Each number is 500 + 25 x the weight over its row's rms, rounded and kept within 0 to 999. Layers, rows and columns count from 0. Numbers have three digits each. The size before them is the row's rms in percent of the matrix's.

# layer 3 MLP up, 640x160, rms 0.199, rows 0-80, columns 0-79
114:510480458518505453508512466507468477476469522458509468469493512501481459478497468456515498508505467487505475508515551495516480555524496461536534508540503500478486469535532524482481522496537482521505462529506497537499505452473491528463488502
085:456495474493530508533466473445482494485512476503506492531478503468490496502489488505467498476507481561462485499479467518468465495489525533430543510467504496470488502475508545477515493463533531469486542479552466517496511533496455514483473508
104:539509473479524509539503512495477507493469494495499504464465516501532480552530445494487500474468538510506532484508476475534521478536486485527496515488484442493521483543494499476492481447519501517496504502502456500504490514484524534495478501
088:466460546460531495500435494485520493489447473470538531533517520453514523478480496527544505490496453516506503472492461493499509496480539471503493466501478481508520498497509478546507549470495480499497532488513522485472518526489549511531513512
095:497530467537517484453561503486524547517515497458547512479541489497497513484504518509470530515538529487449516552509515524487511482465520545538516462513487529523495518533539538524493500482510484515509550472461489509518456484519470562520482478
097:511456543488516515511527480485501500485452504537466521473469531481515485507501484491527528515446497530470493525543517477487517440492509477477516466479467487500461461477477482474493534487519494482464525525492511549527511510487509485489512477
123:522469533496488481474517522526485449473463497450508581529513493532501527511457477532513518546497491541529510500495492476538518513474490497520529486499506506509499503547494499480515466516475502462492549495509511500481464535494468552462474511
103:500499523546475535490484490521523512441488470538502480520445460474501476531493502483466485544527528486486476507505463524488481491476511476514504468503459463444495544475510495491490507490513508503516492441502472533552499498502511513518488507
091:529533499523471530507505514511504534495539527458472524498478536478508468484540559518478502509514523507535509491472500479484487497497488474492510504483490518507502512499463503472483502549511524463549529505527457510497492485547464474473508459
159:505445495454505531472510523510495491504519459529459465548497491515489524470469508499497496532500503476451515506473491479509504524454490521507509502487492517531519480472464478494503516531502509492478451490501520514458476516501515496498522477
102:532501546472490482502460502487481533519528475483463518489472519515499494467497493458510516531525511471500500484564499497535500472541493463486497571549510513502497494503533499499515519475544506489509542503486501491494527447535535492489511489
103:472499535535514529511483530488512524524471453505508470512498536452528528507485515535502501478513487539511486519479490502505510498506477476502497554519447532522521516468471481553479544458495504446485491545503511482523508498487520505526454511
118:476513497539508533474505517466510487504476494505447487527459561526458526527530516470496559487431502531500488517503464441487489468474521508514495458535493517442505508528532506504502485555505552489503501516491505497525507488449477502488506468
070:485506504512489521513458506498503493520473480501489468489498488494479497522486498490520540488498546494487502587474485489512533533503502514533474499489529504459534519474467519437511512484511502494547488536488489514480533504506448471488488479
098:499485517541508494478492471483534490506454471525506508499516506517475519473535503520494508480470477534481485491494502566500457515491524496538496497472511520479524507533482437520516478476489487528454460495513500503519520514528533496452490514
124:463480502506496514509486538518543453500532511526522520501544536512470542492493500554493488483525522494494506513504526474517501487470513526467444545478526515484505503488492467483490500535528530477496511456486520446517537514503494546469475510
112:508572492479478489486507473485470546499486524455509542531517513456488503495488496553510514493462547509466517475472471492542499541459487517493523488522543504503511469473499515487545485525497453488537500533508498473483510483491493522450449502
105:486454503455478508483459501450483521524447502511476558531492512541512520498491507523508518515499513533441535519532472537495529485490495489508547522502500459540502498534521493448481513507494501499483508481545492485487538503506471539499494525
096:502506460508555458489534477517506501502497473484516459550485516506508494464535482477522514484495533477513432532493514495513516502482460516511535443502439487509529450520471501488472472433497447513517481479536513538471512493489483552429461484
116:519489478481518505501522481478536468514529502501492490478497544474480468526502462536502503472517541511459490523518518472507551511479496483489498522554514498493504532507501515507477457509498520513480470478532500495556469495497475478480481494
107:483527530514540468544507491505462478499519474531496477534561499459472530474433475465474502483499517498473520523496522507520480523500497513481507531517521474507515506476524518473518525464475493498492498480511481513510446496542483466485495482
092:479518460533479464532462512491500504488464527500445478552481508503513502520534474503528490504507491509493556489541475551490526515527504502456504507495503486511514542461496509529506493465511512532480485493504503479513537531468460481484494494
091:493485501470467532512476523551471475525503505503539519509502483529481529490547509511472487506468484494483458507548540533506544513499474524513504529496506517533497497528516463501473493508463463437499510502515499469448531506537526504474481519
101:521483512506530476479474499551546527449521546473478501475501509509518471513496465471517471519502507457499531512491482464475558468497486505525487467538458531473504471499523488514499474487486511485516490510501512504507506433461539486525507477
130:491513442509454493483523472516503485499487541485549521475483500496466477505475477485471492490495533510542489476534479540493514506494514550476535482522499546457504493519470496529490476485504461507465469521523488551503474488449573497537510505
096:526458477453512490497521511492491545528494466518513434531469466513473542470544511458474532532515494508488498501546532493479510530505531527521510496492488540512520521486510480469519521545486536513507497455490505500500491496500484525509503513
100:469475518457477529503497490492509543497442501546508509480472488517511516532497514407474525505472498499464571452507513516510514492535457527524494489496491500512552518522528504499546441505447526503496529483511476502494511509502519517491562508
105:482507520521521472478463497516498508516494518487438476494506503511497507472511523544510500451469450461497488487467461487479491495530486497473458492482496471470520518510511463521524526511506540517498505480482511518534524528500520546545451505
058:529543520468474491478449523521514460487538470483499473546525487485485458495517543487454534482513521486505528518478516509440501479515482486464532554516531519568487494507472508473514486510510501495565532521506465503518497481515512504527489487
128:500539486519510494449507507518524499488504502504498496503488481518486507521545517461526454490538509552481527506486505449499449481489498511541455537479481503521505506523525555493467511493494545482509524502529440433423493502467466506517474472
049:510484477487487483466476512516530462525526502491518520510479499515512511488505474483499529444482495511485470501519537534470501509494492512466529481503490486498509511507480463508494510494438485516512496516496521459497538471464522467509461497
101:513498514499504463480502505500520511540478507515544493506504497533509510554538545535503506493474546495493480489482509509526502490504500521470525490473493529491510514497530505536527521507520479500435451477503465465532492491527548471471493520
153:463508510509545474443500505515526515519535519516508486510562498523507501512522517512463459480519476480528526489495572481464481495471490464499503506457489468490544507512563519502490476469475500467507534471522454467542494503502490524486486493
098:518544480505462445507498515532472546454528480522501502452531545449518488506496476447560469483513492474548492463512477488506450506513515473502508439479488508501531481537480530500503525502512497502475486521538490455463496500469496480506470498
122:525524491498519509495521468502499475527512484491520500498446471557513503533507463480468531478508504485495491482498494525494504476499499546523513505499465511502524517527501465514500494463467553483514523484474467511468438485504518452469518536
101:542486519514519508482467534506476494491500496479486551483480500487534485456524518492521536521488545482533524487500497527479525523453487517486494501513504475490476476471498490487523533512514537531514526475432506512544495495488517507496508490
109:543498491477468471524516533487481488493508523502500529507544527475472470452487486471506485504454500476514507461529475486489538507486482476584519504494477504497513459483510487513498508495524464488507491489528535523498479451513488556490511512
093:501507445492546521543520515500489468551514491521535539531519552523473513506500545504540492512519532469500511513467518498512480531483447511486522498532471524485535467459537477504532463483525502494499474490490514507515538550517495474559457508
105:480459530491496494512501478497531490465512484516526482536514484516498549521492506515475474528569515488549527498541502496483497539532517540491523449493475485529477485535508477491515493498494481527525514475518495481509555548483497468469494518
087:472515494460475500495505557502494487550522512482496490554531499453521479515524543491505492566510478480473478513488495508520515493552521505495497499522463489481487526541524500530521520540451481525548516492495478472517504530519523524493472508
087:492520506513500494489472518486506476468526479479480512519495541510511487501560533538511494543583491462477504520494499506469511458476506545503459478502462510519501524480510495520490545484448481502509524519530460477529475540538485479510503519
121:477486479482480501501493540462488498497493547483493510552494502452454532537482478471521487497495493477498485503420487526527487499464539494495523487497469523531541528518483507502468516475520520486545578513509497489552538511513482510506481448
108:494493513485503503483490516474503476475484506513463514521553513499489497516467516486474507513495479459485485547492466493497498533509517531503495463471457527493514565467522456523485529509470502501499531486470488461506528513529483505527458490
098:486475482465518504482465474517491502511518520502480486525465515502526489474511521493507476493549482576513493541535494483510489515559504518490513548470493430460520482507512523491474521507493539546497484520514528526484443486566500501497520510
155:512508522481512465522521515481452518475538473453481542495526504486521504504491488488546496476508499490512501527483505523507475578477524526510501475508484466511533513496470521506512482500515491503530516485479485468482502486508515482461512500
089:507479490530506528507484502486498532525511520542520498530459496528520501482500468508484509492547500488550461487512453450520504533503509498543476507500496493524558520471492488435532526468496528530475498526467496496500511498516515503565528468
090:492506481498511507495492507503466554494504463529498545508493528472498450542501444491543499503468504494501557517516472465481529572520522511452514550516494545483518502525504499514486515465478531484517522501500506498512502515499461507481460497
109:489493512462483506517506501467475520465471502482511537455489500489457502505496504492521518493490506467533457482500480520477528569515501492517517510482475472503511485474548498537528517499513491465479537434439532525494504501540511457504463499
101:526484555472459516452515466448525508471463494522502501485490484516497500476494505530496502471490489533495516466511485529490509494478537533535530501501515521525492476558526504478546509491526506505492473543498471496510473476500527561481474531
102:510516525497520498495481497505477524518472452461550491473497490508515478499484493489473478478470537518462546485530519531503501465518490499580531503502497497474515475516551488490491496518463492490501502513491503499443477480471525564526518480
093:514512522525472476457475486516514481490487518478524507509504508492503494523455510492526500477560502534507520508517506478538513477471503488497463462499530509488430502512482521525501524469439471489502519509510470478495435501475482516543520524
116:540529503506471487510462553483525543479486500481449476557489513465496527519545464490471514489507525530496511530502495458506493529521528479506464508534480473453507530513511503468454530447498489527518518525475503497500503514472459480521526516
087:531544494497459521477508527541518519442527496529515496513479491490481488517486514501509500466493504517469434538472524470506491471537487509500507512481490534485518525529465514475428514478491478540488500495492474488486475506525437462530486486
087:532469479500497514506500505518525477507485507499524479526464512504449510464461485502468466514484486522502492493441471513530533553537513508498482526509485510500536539513488522478556511470470504540533495540499514468541543547501545541498484517
075:480498461480565502462538509483552525489477471464531494504528464483502485463490460452505486477489466518468509500500510508516513504489463491501523483515525515506560477486543467471457497501513468526532550479551526556547515499495520479473528489
090:465479488520513524516523467502520528489471493483510503475487525522499548504520469496485454526553547510463536473528539520521488466498505467466489484468568478480487496488488467520474503470515474511454463449477487517512501551503503486498480502
034:528479560459480449525495529524497513480532542502519487542480533472444548506468499505476489492524488515525481520494479471521509500530528505524507503506460508499504543512508486487464479501486529514521464515488497469506459505518506525458470500
087:541533493534497512497477504476478494508440528518515452455544489466493515515489545514501504491513505485486498490492483516489501460485482517481519545559502487529455507549537480485480479495452504515499469540496494473506509492513486494469491524
115:488451469438504499515516503502505470507502517524475520470512470528549500544504515504513506496467504546468505505493479544540510519556523521500479508487497505459498563485507518519511447480498526496504552508506484514476525492508513522516485516
113:518511497488479522507505507503506538515495526479464502506477489517494492500481518468504468532516553504523512463460478528517543507540540520540508496491454465485508513462513490507487494477502544462464479519518439477502461506509502517494517510
098:478506475481511519516467529496486516456445532487493473511485517493486504486520534514511443482486520476493462483507517507494545476505504520503516477500525506539476530511502508487479510505517514518502458491495515559509494482513467473461530544
071:533517500506523480536513497529534493469507499510480477498466509542506451478522490500479495444507455516511494457503525539449501501498463518479441508485550488471469525497470501497421479499488467518467524464502493511500465476503524481468517463
089:505474533508488556517498487501504500545509534511556485522517494521516545495452498513518511522483493526514441445539503516499463478489509516494556462558477485546488459474502496539520551467474492537506513485512490516486488491498529515510517501
091:498538503525475454492473519488501517474510487481527520516496514504510523513543496508517472498521495522486497422497526486550499491542485490547503546496412502548527453485532491521499456499455481483518489467556539501475485485499471495488503546
073:475454477432519476507500492533493505509505454510545525490525530499506475448499508476551477503469506495507476477486521493494516536506546485503515511497518476488514471517478452522464523503510486499479481514496533530505533505487496525519485510
106:526454436530496520502499518497531519476494536541501534505505516524489511525531478471494523496508495532479476478525536521516467538510452505462538481512521496509520451545490528485488519511467523494509536509491527514516495465475484521493533461
122:518478470542526544493508502498507513500488499533545479498512506503533498505473529455443477521520525471533509511452539479521473485537509464488505467532535524524485539497525467517490518517521551533505528484523554533481510500517549483514528499
117:474531532476543534523482514505514475492507491507527542494504472503486482498494475484514498546485492511527518516483510540458522483489529501445478491463468521544492444523507493518501469505480538500485482468512494533505488522502500504433492501
134:507511508519501506514474505501505551521536503535505462506487464494519502469495474534522493462512463449476511501473502504519528515483496455469506483504502509499550507461514543521478483455503542514461522515515483534497529496492517470527509537
126:475513522502539508472511504517481507482532519455490540514502500450470457521508503479513517459527472479498491464489521513488526478544468503541466544535467529503485515504505479504482524508520482528466497527463490507472520511527539487515516466
096:529516484471525464484488504531493535521520518499461510464535464526506471541524504488514496527483500469463493443455512500518509492523514523521500502513525478521490530517487487480531479515476481497464517502516547438497467530479529515506499496
095:504552501526527500498489492498517440446480485487502461520537488507505537487501505512485504556483535506486489529510516504535498496479507509505475504518525489499499496512484495510475500483475478501501466482523553503519480520477533521465480524
098:542463502473506515505488487462526521484473481524526506495487487453490498534476453504512527507495498506513454499545504512500502491507524496497498525491511551478494517476480533509516513483500499430450509505506519458502509491504503475566499511
125:477492518506489529479466482531471527531524518492516502478515502487522491476497486462458478496547498441474480476544505539492497519558513488462519522465474551509466529509550488465495527487494487537528449453491484503479468504520518469491505492
100:544489520511502488494461518461473468534485453481513543523528509514503509554470501431497498563498518524545478493471503519477522517472480486487507473478447494467484487493553475514512505467483453531517504479504487478503506480518544467468500499
102:521541518512437527505528473531487537526503485523525475525519537517471515518466490494443457451509503506452445498478489481545534487482512510519533510496503507519517502496470502495531563486533447451510525518472510499507450469517483481485481520
111:506548513482486481511488491504522487487517499527472510537512462513489519498485497495485561497526495505488508491490484477527525483537544475510516475441484468530501514504491426515509449458490463482502476476514476497520512517490533442484443472
119:501479437512489510508457490460497518495518519466528481513506488465508480458519469488511504510496563504485510514547521455492502519485518472525481506487506496474492480504505520496460510521497468528522524467488484418509515501521482469534509491
111:528496478540507510492479519461556477449505522523476524509500501495531496495558525522493567508481519484520502469510483529484495486486487498533522501481444490475523563520525491483502486485536529511500495520459493486535516476526529488495515515
112:510524552463520472514430505500516492493506483499468518504502493524500513472493522498549507521522500530510471523509497514500522514486496523544478502521458522469518556481506530464512494485508481512490512512503496499517500458480433515558475548
106:496431483522470512536508502498504487478480479535498526451484484483459490451485521509452516523479505538457469533495493502476497528479476524549526453505507486489542491497509508514503474447494494526503511536477513468534464515506503491501455534